From a checkpoint of a small transformer trained on Wikipedia.
Size: 12 layers, 4 heads of 32, MLP 512 squared ReLU, 2.56M parameters.
Architecture: RMSNorm before each block, rotary positions, no biases in attention or MLP, untied embeddings, normalized queries and keys.
Training: a variant of Muon for these matrices, 89M tokens, 10812 steps.
Each number is 500 + 50 x the weight over its row's rms, rounded and kept within 0 to 999. Layers, rows and columns count from 0. Numbers have three digits each. The size before them is the row's rms in percent of the matrix's.

# down: layer 2 MLP down (transposed), 512x128, rms 0.0833, rows 53-152, columns 64-127
# up: layer 2 MLP up, 512x128, rms 0.185, rows 54-153, columns 64-127
down53 190:417459502527572551567441508524579598533605559565559568548507439448478548520517483431469540513538460559464518517530556538519529489536479572499456557514461443540525474494432479462495469448519484
up54 108:480483486480484523550525448462465554408462596477448458434527479398561545554459466448514451531490510454550380445561547484449524481520483511504440490586507416481517546567540411519538485532451412
down54 089:465584460528524428464563391395515403491456463473540529591508470642476525520456536556439601528576504474423506573457508566522513497454524469533457443502520503615473507500516442444518463479476478
up55 040:503544509499499414544428536480463415468581586372464492466458497458534458428522497466541461567558480493502445522553519512484462477505452462515537485457477531576541547527497575531559497532445510
down55 036:414504548566546485486570519477536412561582582450473475630503423457509464477511562367488501476611460510531481533377388479578458449478497512421530506523512392510521569492504497532565413500548496
up56 063:533416521505621526514472470476469530485499500476455546564491631522506443538491484519448500588466471431439445446544518527503497472392478553493496501556602469538485450499562507548509508492548485
down56 067:504379454555461543427539555459497463561400576545546530421543511511486487476441560506532462548565575597589554502502512518433533483522532497560455587507571500527450504509541542454511453564517478
up57 106:519575512574527453461554482535490492475545492419480546464575581450462516599561514585503417551532462448489441467489480437484513478484512458471482484504525412490395538560502456331414514540477493
down57 108:488519536504511600485489523588491524471539537513476407404400443511492507440496480616522633544480497506499447472478518495480539541482452500531604485561476570458467537541472564672525494451522515
up58 069:495493555508471437498523459534462541566496529463570555567433552484532440512413422540501521480486490472459421533613547464457558567470471510410527537519511421499447430556536467613425519468394478
down58 067:512600445505399540541465419463505502468404561540501537462448478499514538470547562435469520540455535506543514431403482492455513475429511550480499538447510570564577438557530506515585527451408591
up59 072:510532521457427485373494534430449513517420516488523431575505536420543467493515511616541435528499518485560601586513587478436535568515481431440485512505543529504463488599529421528490504553494497
down59 072:544488497500462434495468422460488530483530531431545425519484422549467474418636467476483589570520483483474552507488459540501491424550522591497434513484554382481476477435474505502526518596468583
up60 054:539596485542538426408520546499490421483459456490506510591454593498484487486569484584478563558487414497532415450487509496592512481510584553583548513479564549458406546536475497489412604519453502
down60 049:484472471440512491479512449563423539518473573544449500560498441573479482608510387516497479433487530546456499532648598451503519440441533559532506497447579483470524489531491479408493454581497482
up61 057:537474469490499459490592519547448440489547527507557574502525600458525574554481480553526507485503413408480496485486531558492533529590529479595477439567440471489492501566590442527452434436462454
down61 051:529545526385534565509396551634551470485518418519539510565484440512474464439524486498558505568593551574539537501509483552447400541474469492516414537507465486460471467518479462499573490505512460
up62 093:597562415447623409540546513480505451585508454526429495492583525518489520482508419471489460497532438366528454488522452558497542442468472495529498477448508458531476513569552520473541554486509539
down62 115:533443455549553546472542440494536546479486488495454442421436461477563580577461510478553489471563419562520561513547470458548517415470557550487429479546571538455535579469483508456556430528510514
up63 129:648454476506540503500648536428525535438602419488446546400489469486482515411515514442492522509494447528506440529533401428470544563542498500497492544374520460535490512463537526499503534441423424
down63 130:409526481604507465517449504519405408546603505570535380422529517432544550425394485572477537501452508478583607476522540441536495523469404528471480503495403500491549520504524483381516592437457553
up64 054:507509543447492449534555462481425497443475575474494538587550433395552513467485445429464522374476460421496562537445470504488565452524488476536443509550574495560553576438563455480556534515451497
down64 057:547427523532516534501599551553538460481519479442561471487498489548463480499582545464486492476471495553507588472386461504539553465483585538483615526520534407462545447584492477537394573398538536
up65 107:522510559504589374536465473505508483509537541531582501496490521462600519487402492519418510567443446481514548418534487468452525503547415445504546515563541393529513516495514540479480495519515531
down65 105:471555491482495420606469504518517608550467389508542390488535436445457571531595551509511498462560434464542515464492554449517477478504461411541466492633477542479520562503499486495488501526534591
up66 078:511527549392498407470477446460525544437532498489501493455532472484439509544480487484516497606520482377554442515446570486549535588532497407509513471489524470496508537481561456451494521477499509
down66 096:466483547491410475474579437602632476547568502597396424482528473445493484471570512410520487525521492546537583518480425459583433550518495540488455474504470471473586384481529484499546508572471529
up67 222:644468455484547497552544551356500492460502481491512374621479493437491421582474510509474498511416503462445483527465465561439515477487519500559513477523579452493563487517503405464419504479527544
down67 212:451491571423394510513465477592543628580595553518527525501540455398492562485455573451506587491529551550612556544503499528473487460463517463501426534483466467465588551486528597465581519563515587
up68 057:548618614571617396516568484473531438454527578504444542511580484522566482438535515527585568532471400492458546428545474460427525448549545502519474453539451467559451522515535488500457435544490489
down68 055:527530570500500542475640532559523618398409495561503479525496509464449512552554523447463526417472438490554550555510557474509498564538499532445528540555354505463472451420499451402580511446542500
up69 047:508529416556541512561486459373531488526529494486446522550520513468465440561474476546563446542503446492474467559551469505497494463555437557506576435502525446470495514547533530488408380400468477
down69 045:531553541540451490457506415516492551570537500542507528400592521544530490438609463439438532423539567509443524536421501455556475509540532475408406501593486423531538523417418575475459511527440500
up70 069:593567557447516432533497539450503435520552428436480497526463509544504481470523440497488499540501439519477522462442387462479432468523508502469469465532418510540423403582653527522408529490471501
down70 056:492441468534446574540397553444522572537558510511443531501515479474455471531452487520458511457505518510578463536433495548528475523598438440488470586518552438487480572484473533496579530578536456
up71 142:471546576515561522400533482580518477515432529472559506576495576493472574547556501544427549499453552478523465521535496411487580557495472588392540489498584480472448524608493470479482592528466448
down71 126:516550489560505563500443488524574504566569522491455466490514479467399561542445518489542450462601445571422540466449499523557550569529531458596427515511496469555533580466428504505427525415522507
up72 057:465481607518501419552558446517497520522505546430525508493512528445461525436464455565446492512529506415558438493568537437504522540445528482533574437568570418555452482552532483560617541468471474
down72 046:503593451583564545482622477515515539558584553477492367443505483471484551516533492520512480454532437508534438530460456513531529506435564463458521611557529505497605425499408553421495591555484460
up73 091:448466523539539452501430471425521549534475552436410555566514536471430541528514469571495444494420429501454416558491612472434484660544562564495487503513574549561522485613493514559532551568474464
down73 085:578502448504453511473523518536513496480511526542561488558509452349535432517498500482455505536477522593418538456546566479534538462405454515577448550485557435456460441468500483501558479448465549
up74 035:464429559518477492494536507442487510451493543498476441587452527606527425479509559566492400500485573453462433518497557538490540505522555499546556449440515467524506479455505502522511506548445416
down74 039:521516477433557468549487423528528425647553402550486448472542527480518489517484466457506492507512513603530489552461485514497473557542576589502578577422574548490524468470531439507418543418490551
up75 083:531487587515504485485491650581502411485532422483418462487495597451555476518521576489429499605503453440489531509542549589431470447510560409554512524430520508519511427554523488468455417459490485
down75 079:508499429458556476427562436470434489456628536466511581476533407582505490567555575492538562470562494530550497564468444502503541604491548557477511453497548528532409525402429600472531527531488538
up76 079:489511583556509467492416505452524576549479570499525494589562552486518460447471533445459495514487473509530390461507530397525544466446501547539500524450493477559562552503454554454489453410405431
down76 091:472572447532392561504474548514429507578466567415473525490516467541610578504493510528531469463448593621476560470553505491511402449472429553477397480480497535461500531485563479520471519502455410
up77 168:559567472496484496639513563441470410444413475492511616523561486380509551429443452509438455490553431503453448475477592493446581578482511562548514482429520528572497459494560499516522429504494479
down77 134:539403505493476468535406403581480634510529457500521447535552532468386516534453464443415515494653568576515459525402495626508542565494545425489515579486508503455542464504523499522464549533495466
up78 051:513593526497595500530510429455496480507494460469475540546531475406451484509490498521543418482527460408483461517504578566583583505539477544522458506521433464409506373488508537525545520503546431
down78 057:448367484492474501430586518531507444502483583461512422486500443452484429471568503488523462451498533535454576527521450546527517504451455514543538579436623498479556589450571492463537513530451520
up79 111:529542553465448582482481505457498482481433517507469475610453516508508509532484457546490538494527547430512517495549486506509600455478541534484440501526581581547527488546536425521418554422507503
down79 104:419492512506499529518455548554449551475586510509544563422570534543456493525494491471512494497478443435555512474504465590505496501585505490464510505566548446479547476578470503492561439509428507
up80 099:553498501529479486513500507436470399520551496446464508520470597524457505475541621580508579423481527445511482500422529452541592490473473464430543552470494474505388580532502488519371461479488343
down80 092:526475507513408502565583452596476579499547503548456526449467489571492397551407510471597530568474570434532463575531419528560446492510433544545381528563440587491530450568515541543486536440532527
up81 071:480534536448457518608518498440515507402543521523501486564478530522439549473497516451472455535478473416532483430489563492547545567557489533555507451550476418536488515542516494411485480626511444
down81 100:486535491425524514501536450499444486582438488560432524519573553445534569448529514472521617484558561533440589465489489509429473459497560509498457515527503508493468526527458502498507555559479528
up82 092:579469551517480488484510522514491464510542526454479470601494532475452487488518580562478534543402465447479538550466494537440505383460516481496576548454552460436466549544496447481516458557494447
down82 089:432503477467445465576457385427442412439475549499477466516445449458489524517478567503517567506463572492593590488449438555489522485493484567494474566468423501532538515573535516504504482455400492
up83 078:499585519484489357470556510486570462507496568547477497474463525489526480505537494501493440560452432392564484508527537512460506488548424508479475425455452481499465495584514341514472504442490397
down83 078:516464490424481518565445505524554491440478443557452544474486506520526530491417519484502523496458462509554462508426541553583576562450571511561432537568502429517585505506515557500490470502480542
up84 090:553512491634555526447519513443491408487531481458433513528525458495466503464456551555485529511453519485525478437599594449472604433401478470517437445465526389561465441537590521498491499572497494
down84 088:488553460441529526448488542492535508579529482521464517466525419482483459448509489610449501414410562507491430469504392491605416504490450423548488524529532547546490410543504461568502559508486448
up85 050:468581560575566500531509541433559459474494534480501540630511510496515475500478480498489441543492397475480483553540448480457514453505540457462595412495597534502504597452527462490407479394527499
down85 039:552535491440551468466499460485496525426548524509528528532595525571431494558528482499554534460577500484441538428457394435543504502492567429498479488496487442489513483402480572430452440524520424
up86 097:463501516423557533497417531487493501497443531500501502514451511525597555512440395475394464602420491408559501453530429567548549441528485457564541506571542472508411481450452461498574525506453511
down86 100:486493552547432499449495496583501547532518504429584412472509454507400531461500464572507496396529522604580610533548458531584543483379547506469481552478534503433425446508503507516505496457537467
up87 091:445469493428495502460484519451573476549454565483471453444452500500510543450474516575498486521511455486493403585591603497450563469495528483568514470413563408548559615566492451537427444525541564
down87 095:533483476464535465475526429518558545493552456523509441511479500477567503394504502460504519529467558518536482523568440502399508369494457547590529500463502484508531440550471453479550437468512501
up88 067:548529587501554476521489526493558541447478454583401468601573440495488511369520549597441498540486468413506570404469555541547466452437547478442450493453564493516454499540532465493462518475474497
down88 074:446531465522392530462483547590534504516436544545539476502500513553558522516437526403488536458517507550585475575371406510503413511528505560516512551417474500506528461511437588456562489590538544
up89 102:575515581494565438550545547439478439452477441493558420562486500465533496499427568495440469494485412401480464539447502517468483493526509496540499518445490382542492518451569456351471530504448307
down89 099:439568488537494498522493481428606455431460540441440582482428449580434541546494502513559572478591579551528461509503483516585500523595488593527469561455536516447487511536435481494481448411430548
up90 094:506482564460565481580556575532429450433454539503515570510478661477547560415486459509539380529564567500496426499511434520448507468531581469501528410539546482535485508551523548543512494482484460
down90 098:528491491453445465556514421533536498484427417465503365486575520482437572568560541546495518461483549505543514548547446452521525493471480513444534464410497459446502624485559548539590593563426458
up91 159:498515486509513433501430573431445434515565502497520352525475551421524439458459461570431505488406502427515491472473500572399523489511452536510531459516446499547496530508437517565492476531512509
down91 148:511524541569437502565486377550479471509458534509510473562523486512521498565453508496419482557483488467552481522486513530448458535509546497443421493496547429482528556482436496439508549479407581
up92 102:512557467502467492520416512379497513444552471481405511611532417487569495435447459585490537519422498463503436484529572573472534546486480462466511413526549504541483499553522545551520481570412448
down92 118:578439471520528559422461561414486470455538457479567485551425533496492463505464512500507486567527507493437490479562427431512547527567563462408481529543481550493474547498579408477557505448448502
up93 140:527417560492504452457499529453413474446505508471530392463524555483485477449543425524485458364491430400541567540521502457452599525387530485527508579483540557488556554437472480538436517486437431
down93 140:473516538463516514465527456435477579572554470568490477560459541542516555481515508438574525503496600568450469462445401543462476474547489502524501431561451458563474505478445553473502491438341495
up94 089:530487530532535444483554461389498557494494447516518635507523499504482550499504550499494558549471419473508479518529463525624541431493529524470547449420592486572531429556456593413455455441521463
down94 115:590492412537517591515500445520492470507469577513571430523422456510518515614468454472454570548552578461503530480543504441393552562520440540498417570484510474402473616520503556477578515545507489
up95 112:471501527529469493547548577476548481598475440388438494525503604388436504495481478501458414454414471518512522518554456505452515504428512512629543482483444515523589559520449478542428507578449466
down95 120:520440476551492567381486431435540466472393529490556544524399484474535585442491487527465499433577531597565418531477456554446556578456407463524510635531541508458453437516485575510482556474437638
up96 089:501615543472559482467559500522512463499423510498542497478448528446571459440514460487486521545489501455490442417595547470494581525478532526460473487488594545542535455449549536457503481623425358
down96 095:505493554448520481494453459526493546479577575456500435455447452436475599496539491467484521513517540504609414523458496565420397469544573470493532475539398445513401556561460572557514557382631513
up97 082:504549571509523489426497458512510495512494512564495422618429517455533470568528535454606388424531455442460436500601503486449487545543510529549431525461485524454457520574503430485514550472543499
down97 100:496510556503532464457417540527491529523493588524585523479523619608443441470449450550532517433484501478466597439496492467570434547576442535488534553449493537470510578469452489427553478417549488
up98 133:568515570486540533508552572522439550451527544519539508510568603521546498485462487474494424467474429435584407483561473463381477541488482447541546521555527571500506547579477518478451454602492396
down98 130:561550508534533499515464522479557574520568560534573455560545474479545482540488493530520573544526462546447519448469538541455552469493452529491374474541553527459560541417488451435523465537514553
up99 121:575530559490565453479567499461451453437513543455477498449526438438475541569532459561496504444513500485529348576459554525445534484552469537476450622473496539515521513411522508477484498545494393
down99 119:463546418503499514504486462486503472545634532436576412510625552426494435431506477504571574567491406508515533530533513506505530378502497554503535544494488496496434526561393538499518484496536491
up100 124:531570509446523531512466612447564459533519509563516483489570455450421482540486485532456441450465528444505468369520498513427575443444463447498564501542530543537490551517504425548514616491537435
down100 199:511544540515455585461520566458522475526443468527571478375572494420429504600442627502467509490500503452533580424490510527537531570488523478442421474497481499546508479464547570560563504489421489
up101 156:448548504527486547537553561542588524486466524569547505512544563410572429559577437523464429510434484456538530416526550519483536484497522536546570421513505449516415503557504502485534416502496430
down101 177:436560614567420551404591472461520543541515537527534584527490471499443432561511520458517468554501515514564556482518572350492588526535460404529454476497502474522555535518497455461547448553531473
up102 065:491482514546514417496528514452429521575471519498530438452393554526419547498545514539493441581510423490546542565482567458480523459501498532473375501350499496544441484549511427473528571489542419
down102 059:478482457528499490457449557458531517463564521496600511464518457466583501583466467429547604515528542468557415479481511487566573572550532453541505414532552509426577417426490591444495491477503414
up103 053:521533538513585555484502573474448448517511490505470537585451460492615481480540499516479466462515454475417462599534516531495538476450507476513557471510496411468610526569604531582513516499512487
down103 058:518462500474449565573548531546484399529470418440614486452470497555477545505522485475485434553500462548574521429520529425608556498556547506460531533523523498545499397330447573423403441544538491
up104 095:432489569505565615431553428432496561527445428461524611565457562531494474489458483484454393526528465476536479410523423527516501493535514463474509531519591505550492434534439419507455462411447508
down104 094:472455458521567546490486479543533417548531580547523530418492489428436550431453427506519550428467566596567518489563447543456493425457449485489448429521444531454537570506477541441480504469496580
up105 091:565452487465495541488550495503518439412534571477511496400533544506508494447620459475576465551473457474540527545472555546524448504506497472561532496452467518515469483581554454455446562566441474
down105 089:499559501370466535421507545603470541487540498557446517581554533547584565483496474415555512451512471442484492509480566550475563550409502497514483495608506468486527463452562582542548540522447544
up106 075:513510553562552479528492539463430513494576541420563513480497515458488537479590479493607480536380508460535436556573570450502499553484497488505505569472511445559478411555454489477492445408428466
down106 084:440407536602503502434565434630541568520472524568441504506511453537542536427445491440479527492574589550550524467498539493574500536479437502447455531481488471404545511487512490542573490529417571
up107 091:482584486510508438566631495435533469477548432507597554486574437505519476464594548599562393503432549525444430560494548523449497504556559583471499496506487411455483469509576424503467603546478455
down107 093:577512408446523510436593496529478538492385507497511494554444588518493417505461534448532484478551485465433452540541542387459513497550475562540559476439440485398505460493537531475531488588558495
up108 081:541495564487509477499467421443536454469486537534453384465454496478553496498441466589528503499466544559516469450503538446497508433468469507523470474377531415542406481552617523530488549552493378
down108 100:434543446580528489574517551522384500594502433496475501510409483476542565619410538474484438442510477498517491587511490469581492460396468437462470515502487454507437567522518585528503525523502526
up109 135:446420470506471447445432543480475504514546610502449490600493544457516487471477440521482541480478423467422457445545493459462508525489437527484510557542630459531566517540490521561522473603387562
down109 158:471509499541494559503494503459557511528482552519526415528549497524431473529516555465430500452563500558576485471467491427509474507512511483515489554536375537591536477464461438593549398506510609
up110 045:475557447488444429451427484514446425559479442517504492516474398555504472507487503498437492539557504438383490501455463541467521491500521519437577492511613441518520467543489409434552515354433536
down110 046:504538553409506460510452504517593501533455519457554403501526467505462485491425532522544453566528485518536548531488511528445409462443483484568451522523463535457494478512477382438504454558488601
up111 227:487606527509452514550411505469369536575480559626461473456512368554499573525510523484494430476571498396575478420581512508498550490540499482443560527503603490520514469567465433530528535521484399
down111 176:527499536557509568501551457550513599597498543479575473497500475559463506561469552477442475484560565569589499468453465555418423507543496518513411527524449487451480499474495613484519461562493579
up112 075:524413601542490509618618510437533520588581557483454523470442527544567450452464574590429466497504509483567490512510574483461538530536435500557530533472506512540500562521535546478474504490482471
down112 078:490568435575392453512465485498535513553489470483534451505513537434517559530517499504526542537484581431555556454541539436582479486498499481388464492404437519544591583490522495485509446571512425
up113 048:528539511489575516459453529466548441427464484447460556585436488527544551453603444550564469460455519489476413516592543556478543429459466435560561500353531480396492440530511561521521475487410523
down113 040:464464508443513437579514493539495476531511530450561512455498533492378536507498607547478577492538529612469535530440439434497507459523542430522457550588466532544529544517476491513473558447508548
up114 051:539493507507590492555563475450550577492508458449514526628412513455558443544531439538558425565467427538455469583482531531553528432506566525494450557500490450524449461507559499573460530486489498
down114 048:520396498513510458531616573463462498607509523490509577454492417540428440480505451523450564549529570535530487432470547519514554424497520543437515474519496453516483475452534476490472487549486522
up115 063:588481498556578449588535482448443481371504586489526536468581416515537497494493480498467410538466484521455423579589499520571506422495498439388572558540538469492531526497464482545447494489433494
down115 062:478620416608496443514531522468532447476543486497508468452578489407458467569537516425553594599556573496562487479364498513492451527401501470551468519454515499511495486489472507449528431503439518
up116 143:507470538513504489557509486434489454465462495456546612551543509495454499562560556549466491460510542370539437485439559518529625485478520585477557528465562445484485495587486463440436457547480311
down116 119:408500444414510541410490427616558582509504426631506504528395503523529491515415558453541613557556564492520558448474473532553415535543470532528476528480476565453460476601421521559511467455518515
up117 081:534520452488502436502437478367450514420437497471449445593400518450420545522516488511476538496506485497469481538502451460525497529478540516454482444569420435533492552472499520565579465451485396
down117 077:421542543506467480471622457474556504539417535481507424454525432534469446534591478486511573440487524494513510443416535514556496518502505517439619518491514523534521485651467452491543465493575483
up118 088:528489548487455461543459558422464535522531609456505499547512476562518469498467452524435453578416417448523448589497475500410519523557549518500559507485558478538512479567556528521528463508582461
down118 088:513463456457496450389536530615514534565527439408582503515562575455523530495471486490442577466503516606459478486660473533501533459449533467509524501401486441541470401508538502426539479501412456
up119 136:437521517489539436476394459558443577516495533492422476527482487441447464511485469563332480532497513501472440499516573535577594444445490550527523546564486571596461554481512559480561570482472481
down119 113:537516500430495572456502500538501551491511541497507375552411494524486492544471499537502586533579517517587489494519514458540487519579475610521347500489429454467554541446369499428540446471446399
up120 148:491449524567474448479458565334484521522624545429459525478468528517540543521451410571543520510474416423529482501489572489535544510477558540485455465479589496561475521550472493600405457423447514
down120 156:489444521475445559470521473550608492526474516499533427513437463531437520442538609525514522505524554569578544521470399513478422436441476559479475511482520501563499502579436590491526583499428514
up121 068:588444606537526487442541522462471594548500548531589563533458550486575515476493511489546395518571488442569444495509502487505636469540453507467520487475473450587437507494555436498432452516469474
down121 064:463499520454502498470528503481526462456551437562539470536501541482431393602534543493541574452506463561549483479447438602505499613481455610477538525448524405462464489432565528467457497481540410
up122 073:516550584482542446435542531458511460458605536498507562547606585503541421463452452547468515445553471565466446513520490527501521542533513502424535531493588533599523439597466519573429464414453380
down122 089:470432410534591527471503447495436544499586434524461437567476495466505462415519438450536515465484471510502488504483474470605495487480435510480532542566502552429464487513647545540558516524589511
up123 100:524519582517488501389451520472560490450467488407485434535499531418603514474549616485472468453511494500436429465509588531424544478476511391471500497465526414471533536484539436562481503475530464
down123 091:438529472537416587426504499491390488501576437499436456515610460456460525534550495430553508431475611461497540488519479485522458547475470546543438552512558502502566462433455552450513467529452594
up124 073:540440545580452448485536469535445388488473400434433463452446583439517510449496535475489490514443456479533450492505453531447495475460434555513451444491481466523519448468566558538570429487502403
down124 079:509546425528402533524521472473455462491569493550409507509605545594567443539509591545461426435485560508527506523402527490370523506548514509530511567427517454494534567541528374372536529481501533
up125 044:488498515506537446495531569461502507420533479479560474491475426534563491503574536465595484506492493444504535603494478529453534354542516398487558484446531537562467519467534438545409484474434403
down125 047:520529524469484461475566428477538469496507515401532441556556472460454547517535421482570654590472499490549528489505573521562454532418549551542507536477436475425506540524523519585519429418504534
up126 207:505489483403469489416479524448483446533502529466493555509476506446458549397401545589529498446513571447538512483475560561476533526512513561557538590471541498513494556439519588399532491491569452
down126 168:518525360470427603498459445458530539592505499527451524465492442507429572491491466456503522468453619589540631368490422539553468592522549530474479567532497527510485511466464589498566512464465578
up127 101:523518551546564418502502584548387443518547416506503482551532606550588530542533415481470522509369401402379468524484487424444550492495440461525585533452557454538516476568506522550556492532460456
down127 148:448575416484525550452479469563555492530596499517608520504566472506562511538460474516464522485493526478491581470545451585498599440513469493442489543522468443508478465428490529541566364552514502
up128 103:560530538504568494501624524511518551475457516465497537522440557513461454464520550471586436500543547594438447515507538440500622494516444452540515505398528481572535499500544505426529502492426411
down128 100:511535454516469554517507433442625486480463523471503476470517513508591570521446514501511466518518471508458454376471546465530494548498470461519389583608469531516428441508419445487454487537431510
up129 080:546541532583569416555446499493452475413509539447455456556561486480446502486557545455437456554467503412508547506464550531463469496537556542589476525476427510546503539597516518418522487504497428
down129 102:441496483527424509499512547461418454496432454473542436547460558627546582561469527474495473377571474621434549465473477516515482508506455501454489522490533568664493580559442528473521471523506480
up130 124:560577543432564418474438462462509509465556561510474584537431518438543564482411475518470401445428453496547445522355518544481488530502532559529561581519576451521514564522483534453464430426523397
down130 124:518458419491469507570441437506538511581497449516435546409521500556359510483569412538471567480516657549530521498551534563491595526464402586529545576450524527490488507513528523566577501457510547
up131 139:524588515494523521526478493476429567448512592456412491517465576519481434489565530490459452471489481508433505476458548435511597471588522579568452521437462417481498615612513416508495507567551512
down131 122:470448488544586522483529563560558522495606527538560494424499450415584506511463467628592561493408446614560566484483522506459555478452462488512448481467509510466486437506596553517522514464508482
up132 133:521458534475515475450502381434487540467537578466487520494485568443553486560508526553574431508493418477470515456525451498516502532540537502569609409490509517614575482506449536506527432517463425
down132 115:492537512633465514559550449513514476495510483500510527530535482430528606526514439534597505531586569410578485441527554523510473571542558547510501508477476496490532505535458542517522489512450520
up133 070:500446521467527465525410476440521551482483477504515494538515499550515531467524547496462402439439387555486398468431599473426533519492550497453556551565495515489470516523585453521436544463508533
down133 080:505510480579493452466631496509574484424485621531519552499530550545529492484527522507559554478503516477441460482465497480476580373504542448403463550539466405398578493453527495481504459356567468
up134 097:455469495500488543480475546410494431509496547431369463478422492455631462400513532594484504494426481518501504443480502502394532420532480488449513438466581393496448518532564489553491509507554576
down134 076:512450449522475507433552507459588551450485493488558451594529526568474486487378522499584464589566582462469504388537454452590504516545463421582415532498563524474377481493517494501562573549473500
up135 058:481585512475532465539452526456516406437503538465486469543482520532582615493466535476479515486537505501487352509481522407393487453429548488601480414527548486543478527484484521543472412532515374
down135 067:520530490504424502476583444559558496466512494565566451450504504415457447479490381483547538519407552486501501517428590464543432519400595486510515545494553499491589570548498511488552495474502459
up136 040:622484582461514453424520572528515596519456581445454542546336564505456505551504423426420434467488435435455524540459596488391444541474479395457502481504440489491495483520487428602528496503475508
down136 038:530520480536397595504481497523526519570575506504501531440523456484525503592491518494506438437561463509554542524560512493493482493464424447654507502444480570446471463464464372439492439515575551
up137 083:563481547517517466472462470467498477446541482458487545410556504469493509439465455474544364354544423550487457414574529539521554485494510477471542529411525435495499471444511542539457510486369462
down137 088:437549397472429566438555475537534343498486493568481464515479575536452442516477470463485608504434535532511565420450467571566515514546485544481523491477493546440580433471484502479476545545547519
up138 087:575559581520550426456613451448476536457537546469530489490429545555485514498533506541485597428522430532423447560521506542523571485482598483503495531455472439486546497536558578481436550429464479
down138 094:498523544557484518543559545483550582456512479407562453419480484538526508542385520621470569515487499518525449469464437529495478546509548581461440591554551492559563504562464422410539584557509497
up139 070:522436578421547485546502395481473499498511487457540565569534541478486448448470540521534501449498490460482478559432497536512476636546492473473584500561495532499592507529526478493554427494456462
down139 083:483458501550454525434490558532518505567541484548465488545482509461464505419487494390490543539419622583598525465496494507541472529424508577463437532483474492558441513531515527525533482441462535
up140 104:506504519481589483397599558561463535485570482508424460539418479491492556514479461529447441478589456428427446521600422432472507481531511494495507451505589536495481566467548517501517528554466497
down140 121:510407478362387498527538398519505556531480542546493499491409462483450459490525477495485460443533460585580517449502424522517494464465481506460581466539517546475463497601426528464521518476451501
up141 103:587450572556393513500477495504569512514565570401530509509478587495524548537469556442498447479517476395524394459486524532512585604486524522595516470545476509449420456540521505453527579485476383
down141 111:446481594515438517533572615501570548548543515470376410543471534427420608553508526582519600473589533491540502445489495568500444469467456528455512518497487452477464524508555528391486482481535387
up142 056:519493428464479389546527466431490458533538518501423534463463460469534539522558500457497407531469434524460595555437486492522513447522524598454516518493586453517495456547521440462483540546472538
down142 060:473403488597599488453516458532457601464517467493474474503466401491457469509482558573553400540606572367496499440475437455496470503582591508540490573501640509501501474508531578563445506458541488
up143 075:501529534484545485486524575469433492579495549463499475496479515502434518471549522510532498589345411522541502492474563507454540451587571576416471528449563438531387512495573402559443492571495424
down143 071:499505436470552548450443472525569470501478497462498554627464521459574594476544481496471513553575560400495507519496525450432567539524548421513416521481510541468436491397558573478559442486539570
up144 031:517583519525577524486488547476509601494516569578421462467453517491577483516482463530518538530495433474511433541514630533566591467532507554471554476487520444506432550544494402473547532512493506
down144 025:461466495461415432487461515495530511532465520487458462460542515479484535424406520461458385572518532505461536442533474516479401444493491454482520504493426436467519430452493437492456562432436525
up145 063:489516550507523518537464506424491468490504424503426489592459570553442508504451516536471476492485468459527369493490559471504517464534548498464432615515510568505494549606521472526395471461492449
down145 062:538493489381539501442363565530523483517517516564552455416492557558590512463545472470510566495482543437503486467502485496499404494530513526476481489498451456518591491549372567554590524552432508
up146 071:483498513566470539542476464530519412500416524429531493572520491454547484516482429505459438539433509500526520467500480507561582502495534441478526414532509449497403530486570491586466416477487497
down146 058:510495406509537474428416541507509532533468482500518453426499443555467401488532495533496489489538526534501559487491485439509578463442517464534541568432535529637501468513406468437489549508459555
up147 118:545577567492455399405492497530489498478447496416424523490460536434473536498504525547371463450415469438495533508581560495542480533546440539516580513440549487509559508518548483443570505409547455
down147 100:580459439503490529565446484488490457482490499569500512596512479472537561509547459498499580436504475551546589455483495416464489540551580480615352647481438503469500511592438551441510509511489543
up148 074:496567455503570517521520502539564491486521513500489518582554581512526484587526421557600434460532432478510433487531536453476573530522555452591470411493529494489466440502485443474452613491445467
down148 073:404509472529516554451500494459448506482480557581406538444468503579498502479497534514554534460450561466464594512442506495577524447364470631515430482523489489468504465495449461480513366481461597
up149 042:532502575423554548538514511411494561512494442407437509512497518492535436520561465482540462467487475397466523570406618511452472446481415499449488523458497445518480503545559540515567459540490447
down149 041:465470542476463584531466531568510414355534581525516486488616430507471495519511522516482511502546492504535541553474559582503445519552482470510542561459431451497498543549529413407415502435473578
up150 110:520482574482480465539485518469455549452556560521406478484529443425404541454381479504484570473444631421476543468538514477479495521466539475526441526488490507557528490525524416484474470575519518
down150 123:495476467405539588531479434547485531579565498516503558457401536557432520419509566548500501491572555460547571596506523465558560544532566511550572526490502493504464508452567507528499471418388486
up151 198:521484499485548498538473415475498431529453536435446498476491474485529431384496475589461497485564452509454441583510530557505540590478445507574478475377556460550537515482510437520475429480431459
down151 187:444516436514528531514503523573485535523560581459494553524605541515473507516441549526386506475564550519498515546487428516530395504474466484444509524501473559506533579506473531455612399420447581
up152 084:579445502567528540559494569571495512508577565519541565516487554437516567464492438521458499465455387406559532401491560442462521534463510419500621515491560430454517539517463497482511439585423475
down152 062:527444525445587348510501511472551468513484460540576498495539507537398505494555590504481562559479526542516484619497490519440444489541589459478480454521502463474566553391580457535462438459598552
up153 051:497452606582526454523490439539440489465508471509554629463452549447512547574489474469517490522504546523507449427506509579476483483465654487527502488499492482417443533610606483534479507426448412